config.yaml
num_hidden_layers: 18
hidden_size: 256
num_attention_heads: 4
num_key_value_heads: 1
head_dim: 64
intermediate_size: 704
vocab_size: 559
hidden_act: "swiglu"
norm: "rmsnorm"
norm_place: "pre"
norm_eps: 1e-05
positions: "rope"
rope_theta: 10000.0
rope_fraction: 1.0
qk_norm: false
attn_scale: 0.125
bias: "qkv"
tie_word_embeddings: true
parallel_block: false
init: "uniform"
init_std_qkv: 0.0199
init_std_o: 0.0
init_std_up: 0.0199
init_std_down: 0.0
optimizer: "soap_variant"
learning_rate: 0.00403
lr_mult_up: 1.46
beta1: 0.95
beta2: 0.95
lr_head: 0.0107
max_grad_norm: 1.0
warmup_steps: 200
schedule: "wsd"
decay_fraction: 0.934
decay_shape: "linear"
final_lr_fraction: 0.0
batch_tokens: [65536, 131072, 262144]
max_seq_len: 256
doc_mask: true
train_tokens: 611000000
max_steps: 4378
dataset: "wikipedia_en"
Each number is 500 + 25 x the weight over its row's rms, rounded and kept within 0 to 999. Layers, rows and columns count from 0. Numbers have three digits each. The size before them is the row's rms in percent of the matrix's.

# layer 13 attention query, 256x256, rms 0.155, rows 20-39,84-103,148-167,212-231, columns 64-127
096:535508460511479498528485466513519520461502503508472499516496499479514520471482467530511512509493503467496506498497507520516498490501480516483507494494450489486469509524496510521473493506448497
103:510504543480508447522514510476501518443477493476504460446524521479530502506511515497513477483493489541498501520523533422496507470497530524519501516505534483483514481494516508498501507434492520
101:535505509505510500477504534471498485504502494503527477535464495520487520456506490460530501487545501520506485483498497485488521516489442536522486487485461526516503514508486493455487526498522461
087:510512511525472507498482500515542469489498498481499470484502506445523496502509435540509505490464506505497487492500492498492477508517499491555522452470536486485537458510551463519509522489534465
094:527483496487540533454464455463511513468494488491488511510457480505504483488524495490479509480532469536479479503466442549488529490498513505488503499510480498498479521508515495499469498522486481
097:502535483478497487478513473473528548507520498494513473478551504475469529499496480503467493530524516509532514497469498501530466478511520466478475477533501519537516513492500470549503457478474534
109:496512511474485493506483470476536520545487519480464511446494513502532489560503482478499503447462479501527539541488525465489463481488517497515473523508490519458526476522534526503565508527543519
100:446481482509477520548475470533502515518539522522471493507531508475462475527524528513528483489494482565546457486551529515469506495540515505469506491488544492441487514524522554483493530497498470
111:492521472478500518483480496521521519500482512506541506482485491560529467527510516547483483506482484541506458533453548478516516476497535489518522495481461505513467500513452512502552468497492522
103:502439504521489464524481476471473494479521480501512502505467492513513487476515462472465494509476521515527510508499496497523557472514480537494454491460505490496507516482516549488516504436513511
096:521472484504474515511503505484530504482434501539489461525473523508549484458476525512497508537518548497503487520488490497495506491519481503543536513492548468494505530497496520507497497465504500
098:515512524519487520471484448484472474503498490468512511521537500491477501484503500499500501505509512503498519488438533473497486517529486486495498526488530481539474504487509508469485522498511516
120:510499462492488534537550524524539512516519517525486514496525487481486545484486479503479496496505483513513481477484497505473460527465541505497511499490524482498497457477523461477486496500486530
101:473485463471523498472555522465518502529507541538510516460499483509475504478510497547469516508512491497505509492492504497479507524505499479480466498486525547438481473513536501461470530437531528
098:527527527506498526549507515493524489505479495453452451506491521508479511503533515493535492459496528519492476493510489508531497493520520528546537505482471467472485509493508461465508455522488463
091:488509495526506447468513549523510488483476493480507508507501493494485532522474472510501466556469486476438481519507465482538556437482510502497539485484483541511494461491465518518533487501471517
097:483529469452492481472476509499520491520508524504508489428546500507487462487489456490486457494480544467540488473524509478499540485462498544489496521519488484476506509500531477465484483499474466
092:514507526543517500494510503489465461519479458473527479530495512478477520488440516468481509482516494518517507484509517492481491529475539526464455497525507490506486481471494498523530525436542525
095:465480489531485490510490476501486491473492488509539491481470497488504551547489553501537537540477495491503491516515482533492484491489510521486519523536508495470499471540516502531496486447532535
097:528516533518493514492466458495457494486481501512529522510473524555499495486457506491503458509493522506477463516462566505501457478514521524457489497533498532495477483518498473474499528534537527
095:463494480479475510510501486428517520514507468480479512483468489472491523532476506505475494539523510472523486522567446497506529524505532492522499484541466535542528471514476477523526500498502528
092:494466475501483503514469473513542512451486527492528487503559496480501477502517493524522525473512500533477456476455512492525508514470508485514516476486476455497510518521509529495510496488463462
095:466502467485511524510530552518517467505532490496504508511508496493517431539504536493512545514514492508497551486458473480501503516506494523468494565509486504474513479555523520449500514492507447
094:493484530480504492492530503479501463497496481497515490483501499499513492511507487528529494527516520478508465536524510496485533515528525494497470473445487516488480514527514537544543502512497512
103:508497534526479457501470465463499511472470509494505441447485495488491546519506497479502511531511480492484496470506522495445530479539484516463519530496485527528518512487572498541507500546496530
099:506475485533480487526479511519530494530498509506516487491520483506512546525492489516483525526504484491539493512530523523506478485526508481481483506511453513506509516467479480482492512512496478
100:484517479451497512521471483519495472547473514489526518504533498506493497474490544497489475502485545529488496482507534495476526502543498499509509502482470491507451498511541492556535523496575542
101:501495505448490510532507466483529512535510501512477499515485504471512531489496538449496492541542514524525521529574475466498453513554519510539525544503491487465482489483534508475494525516488515
094:468462495498457495494482521452444496466529471504483521512491500506504477500502487487467512511479520511495509495510495490461482518508487466507517511447511475519475493500497471491515502510529525
101:488490490499503500472470464517471493484493485475518463475488477472495516489524487487549558533520534498506506536490477491502519504516560511468499486496489515487515535515493537539516509530515505
104:500458508488503485477480493532477473495507445545514481520490505494506442545490506505510491536507540485451531507518475496503478460559516519512511534488515511482446534544516485482494523512508503
105:504559459524486462535471443512503490509510514488499514512522497505496477502476485529504503472486497480536485492488515504542502545537522473509442518509503529488526477524472496519550500498499497
062:499508529510514473504476498456489531495515520487455459500505472553551489487494467502485470493533475485542490498501515525515531509494496495475492507475518523477514513468507503472491470499490502
075:501494559513518520528479499516497525522532480495491474488500497544537485501487478465468465533511520492552547496466491501500502529488488508474501524472517470494486487454507522474452503531484534
093:495494445480439452544480485508484530511529492538537508518516494479479479469546517489518519478495523529450497515527503520486519517494502511497501533553511540509518547533486531505501500509479502
088:527485472526548488510554506505472510499523527471471504508476521461464517499488546478458504451472455517502522504490491487509508487490505497533487491469480482512513532537478461475529496544511491
093:483514533509541509482491532524521449514520460503472520495503526490511481489492511528496476465432504535491532494487466484512490497466518487485481488474515511525511481500522474477485482533467514
110:514452483502458449518480480482453474506501529525511465504484485494500481526487520506472494551530535488531530506539549448510503472528520464458493492471548523473480512444499477517473470524487501
099:533502489495479477526479507487535506509490554509461499516488516465489537502504506460490561495497483510467515541503483527496477462474535505500498500548474522517497511488497487536538467517503498
108:508522532533580539494531523484502586529510510490450523522495524497485505485515470526508486488483460532548509511532499511519503486463493526493489445530483475493474499488478495468508489488506533
112:493490499501521549478488478497466558497504501495521485487487487492496490497496509459512501514470542537477505495519466469499509497534488436527492513543471465513504476544519489526546469524492490
104:517533473508466518527501515413522479460487496493509512545512506507502451483476505513514515508503454567484509503505490502500497460425546484491495521545477492502470473508502506464492474474465494
106:487528544484504535520482477506510490529468477510459504486499490483511552525502469491500526501495466479515453525500523475514520523526514443536514518505518500516515464506527512517478506532495510
114:437536510496531533513531537510467565462516504491489515507534520510506528493513472495508489512508523496532521474486485508510512513517524482493503514488491466439508578498540507469478544502512460
099:495485446492524514475500514474495483510456468505487472505497469490481462501518537522514551512515471491547495499557483516501515471533486497423521528516523519526505503496555505520497507509518576
101:447519482490478497498505492510515534549469492460480498489498513556485484454534552512484506463476503490544454523487485428524550493502505542508511516518513535502506473526488506488515520491531504
099:468501487521493490498431500457483492487516511527509475469498489478525480487455507486500505521516477504482499572487523481483508531516494477513520540436508517527490442524501496519486461465500495
102:479532483526515498455461501496505506508475513527501503504511473460457542457491477503505494537496515538459506502496491512469516476524506518530499549462490503513465525486462520534557456529458516
103:443526491511507501488483466512482510468509527496531496498485491521489467462472512504483466456492499469501551502489511443487530489507509453479510464491483522498479501498524498544486488518519498
102:452492506472493452515529461580440514496508511481525483482460485518453467483471496473537466482509507505512511492507522541488515467484510467500462457493501497508485493479512520486511500534564499
102:516441483479519462476503495487507532474492477528491515495479504533534472488557515456511528506478552459516571523517508513480482527516485511527480471515458517463476482496514501533542482511481488
101:520523502481504476533475493487475504485511520475513501480525512512478513472516486545518492488482505438470476458475536490476549501485469477461521535492493523497482481506502503524521550486473522
083:510503507506538512503501527538504534497475525483467515468497480505491498501477509465500527486507503454488499482434456500509543477464511529487556534510494533466471474511465527499523507507524510
084:478447508504490503468507501546524529502494505493518541449495486518510458495487516487487491512512455515508539453437537537550526455509499500495559529501500535474475465506445496488535512507527525
096:514506476561509496526451505483492462502520510470529490530509517479471498544523483513543497445496522519516473514555469522513481510501540489529478488472502485517514523508540474497494495476458503
074:517514513493512486507505516491500512575492492491513475468512517515510517506485510479537534514472550505498510530518457422479453507474516508495495452520464479552501486497470490475534530525495499
087:503468506511525531515512507512464512497504515510491518527514505492535499503506495492453490467513507458514492460482460491528509498495529506511484494464522471494480461517500520501496525468504563
089:512501515505503471497503523498458517509484505505568495498526499512526514491464500524492518512482495500440482505537451454530500536494463462509463509490500523472492468481515498540474478471527489
086:502504513485440466517469468477485523516519470510506509496486505520496474484539482481528521505487520525497461515499488509508482474520520508530491498489561515501509524492463480468517463483488524
098:503522511527492535480494480527476468507528517513496525505443519502497490482506513503529519494476532511496502497500486452467534497500505546528506433500476443536510488541518523503497513493547521
106:468490531499512542520518496543487529526479510487549540471523494507491509505492513476514521538510507492518501498506488530489512545464494498465498521478522514486480515506550454512483505540468463
111:525508534503466510510457485501550491502540514518467495495481510493558472459459483519458471480519529496502500495473477498489506493458486469498491514529461463477511556554494496488492504526488524
114:503466506507447518509484533515523477507499499517539447478542515494482428569521517522473465531509516509476500522529459473465502532505565505545497475523499501492488518476492510517538529503570490
121:501542494504532493549507526521490482509531489494529497480484496483518519550489466485536520483554477538526447500520467546507519524497506513486533509498483520501464510513485502511523529509537511
100:489468479509457493476503503527521501531504452481519515488508493488515538491508488497503527472482492504535470486502522528490534535481471457471506542529494491506476531490537490516478496499527502
108:476540554455509500500460469489514484501530488484477527507488505485519512513506528475521526522494513519453497547496531529504499482467486459537470481485545501448491488506495557539494433488465480
100:519512513480480482474531516480478481464510511517525508520483505461528509533510531508516486486505511463498538489509505455472534538538511476506517427525522494579506514491522525549504479494483524
102:537506502478523461489555500456457524503495497520502520521540498496488498521522544466518500506516466467489495511540470492529548556491492511529484465475519507516536528491535508495471482506490544
104:510549483520528473539487488495536480481493493499469503473515512502467479486527478506535480501433531473506461468497483460512520538502510471509518498501485502527530457516481492486539500494440545
114:503493503436479537461504532502472505505506539498502491487526507438464446452514524497559540494514530409543515500473509531489491498513481454490499476463488503525507482512530457490518536517507491
097:492524501536499505533472464507482494492488485475473470526499502514477534523499458525479486504508463539502481504515480516519468486550521501502499507544453502534463511533497508470520516515553494
102:484493482494495463506490512524512519510478513495487517498497496537517521504456520528461525515514505499501516509530463532519469481524497499521555501525487516510493472499469517507466500505520480
133:521481499514503510491518491520480528497503550464450524505510483549523540501518492497490535472497483477533509481510511483531560510514475522492522494459472542476475510479461515484498494530474509
113:506516520513503508525548457506479523514494507477494533462493479522525511511502504514494555474500478455512500486473536486538497509512461514486495501473512517474495510443474469516503537535479509
112:521505560507491501476494530500496507503515489489523481487513520438455490444510506503526474519513550508476492538560508483466500552479519501484430485468511478492506491518525541506461548529527510
095:522492549505487487525489504525516512529509522484522487502490507500524476490520447503575478488474488484545477482496467487507537466475505522477498515523484490488498501511523513468529537509493437
092:502543562511496543491529531508477521516500525514524466511459495508547484496531477514513499460484517523512471511452510487467458506454471460555479510525484502462529527522495517493513523485493497
098:475472476524536526464509497478528475475495501522474552472509489488537477510490508492488502458489523474439528489483481504466461528545465483498469499466496494473515508514502512542472481502510490
098:550467527500505502471459504500495512473492505492484458492462522459487487501502524509542485531505516453479510497509466513477493479491586521492470459544479506457455513499469477538471504517511506
099:524474414514490536491526510480523502493503511544520472509468497501485480505512521519473490467504502553519475451529512497473491516536476494517545442528509500476506494493467509505448482538512497
# layer 13 attention key, 64x256, rms 0.143, rows 20-39, columns 64-127
102:523508494558525496521496491519471518489494521520486483474543493499466508510479526513486465498534471515493466467489538541488493498501546483466491474511467482479508489476471529477449515458512504
107:485496500486510518438523507539476504502514482522496526482457465512535504489513509528454507515492517495490488490508524509484516485549498481445440496466509514515457479513485512503517521461533510
103:507498501482511496495526494497508495499493536520506523510505472447498470465495512470465512529470453488503453510485520529524476484519467503466491462462518462535515527488468489492442496496473496
108:531481470471519494518499520512524480517513490516469469527541497537467465473487524501487523470464492479528521510494510474516452517465465542537491483489517505540542477536523447490497494468495501
102:532527532551495481497454473513439516469549474507524534529525500495461503508537511459509473463536465456488552493483530491503508509521489458517508504503480506469500511504477456497498473485498493
102:512460500478501471511497515532445536509460521483515512547458518486470520485526488487547483547545525508515463532512536539484526488519483495528488493541493461560476494489466518531489552489509497
102:499502504534501497541532475525523510502496450496488463486469490488473491512523483435476507468488503468488480514467503554490465486515508521517488520513501512430516509481500510459483538521497474
101:462457495537493465517478475537489497509485464473516464506477467517477563486462518490495516497495442503527530521508529527523518505491545491480520526505478486485478513470505441507480487483513499
106:485461500476529519482522465418514478485420504502479538525458520480491509531518530486523496521457463460503514500520479497459509531511502512548483529524503542521509463508506500492498490529456486
106:487522487544475501474484498508511470490464483521487499502496479498552522541502494458492482514478513507476486493516508467494511506490510516488503508508508533490454479528498478501489500476482501
103:483485500508479506511491535477548506508504552507499524502500466495534536462468533472468482484501472472479496495488550522549500499447493524485511503487501489510520484494530475520483485454537483
104:509506520520533538485474518469525507505498515494528492532505480527495487465530498531489573488478516467502517504485482531469515486523527476510534472458490482506488510466445490523466472527510482
094:449482531520520528475503468490492522508489534550534532487506426534530504477530506480481510521478468551501508511534511509489469517506483486441524513529533503483502470493492506502505538488518490
082:490501504526515540510462497471502540442511466525533508521491464488527528547492511490495493513476480471478512516518484510481540520546488496531515507491502484500485511483531488492511510490504547
099:491529527560532493494503484504483480489494508478483507491465521502499480472496479500535486505506508494504464516478455531529545481488479476481514533486525516474538508501509505517527533492467506
091:542529505461524508500471453523493466491520464498460480512481485536486499506479482494533474474521514497496485497485508478546490558487494493477476507458502461463505486468477491503513503492548486
090:533504504483493498494510481502468559500491501508546513476487495500472512459489498509480525546506471517459477532493500499495492536529528529481541491450489500519495489510504507510494498504509512
093:503506479452484517487509521502541509511517505524516555519525467468473529498509484493493496540496518520540487557533490515544477487471520491471498514526497519506516501487503488498474518477521489
095:517508539478496479491507517510481516554479522442557499490490523475499497489508508482467481475477528506471499535467490458492526514521481516486500503460468474471479475517545501486534502489461521
098:534521563484487492469488499483494515525529498504482491514529524499496498521460520446484455492510468512482554487483545487466487540515471503498491479513509521510527529502538487493516516526445526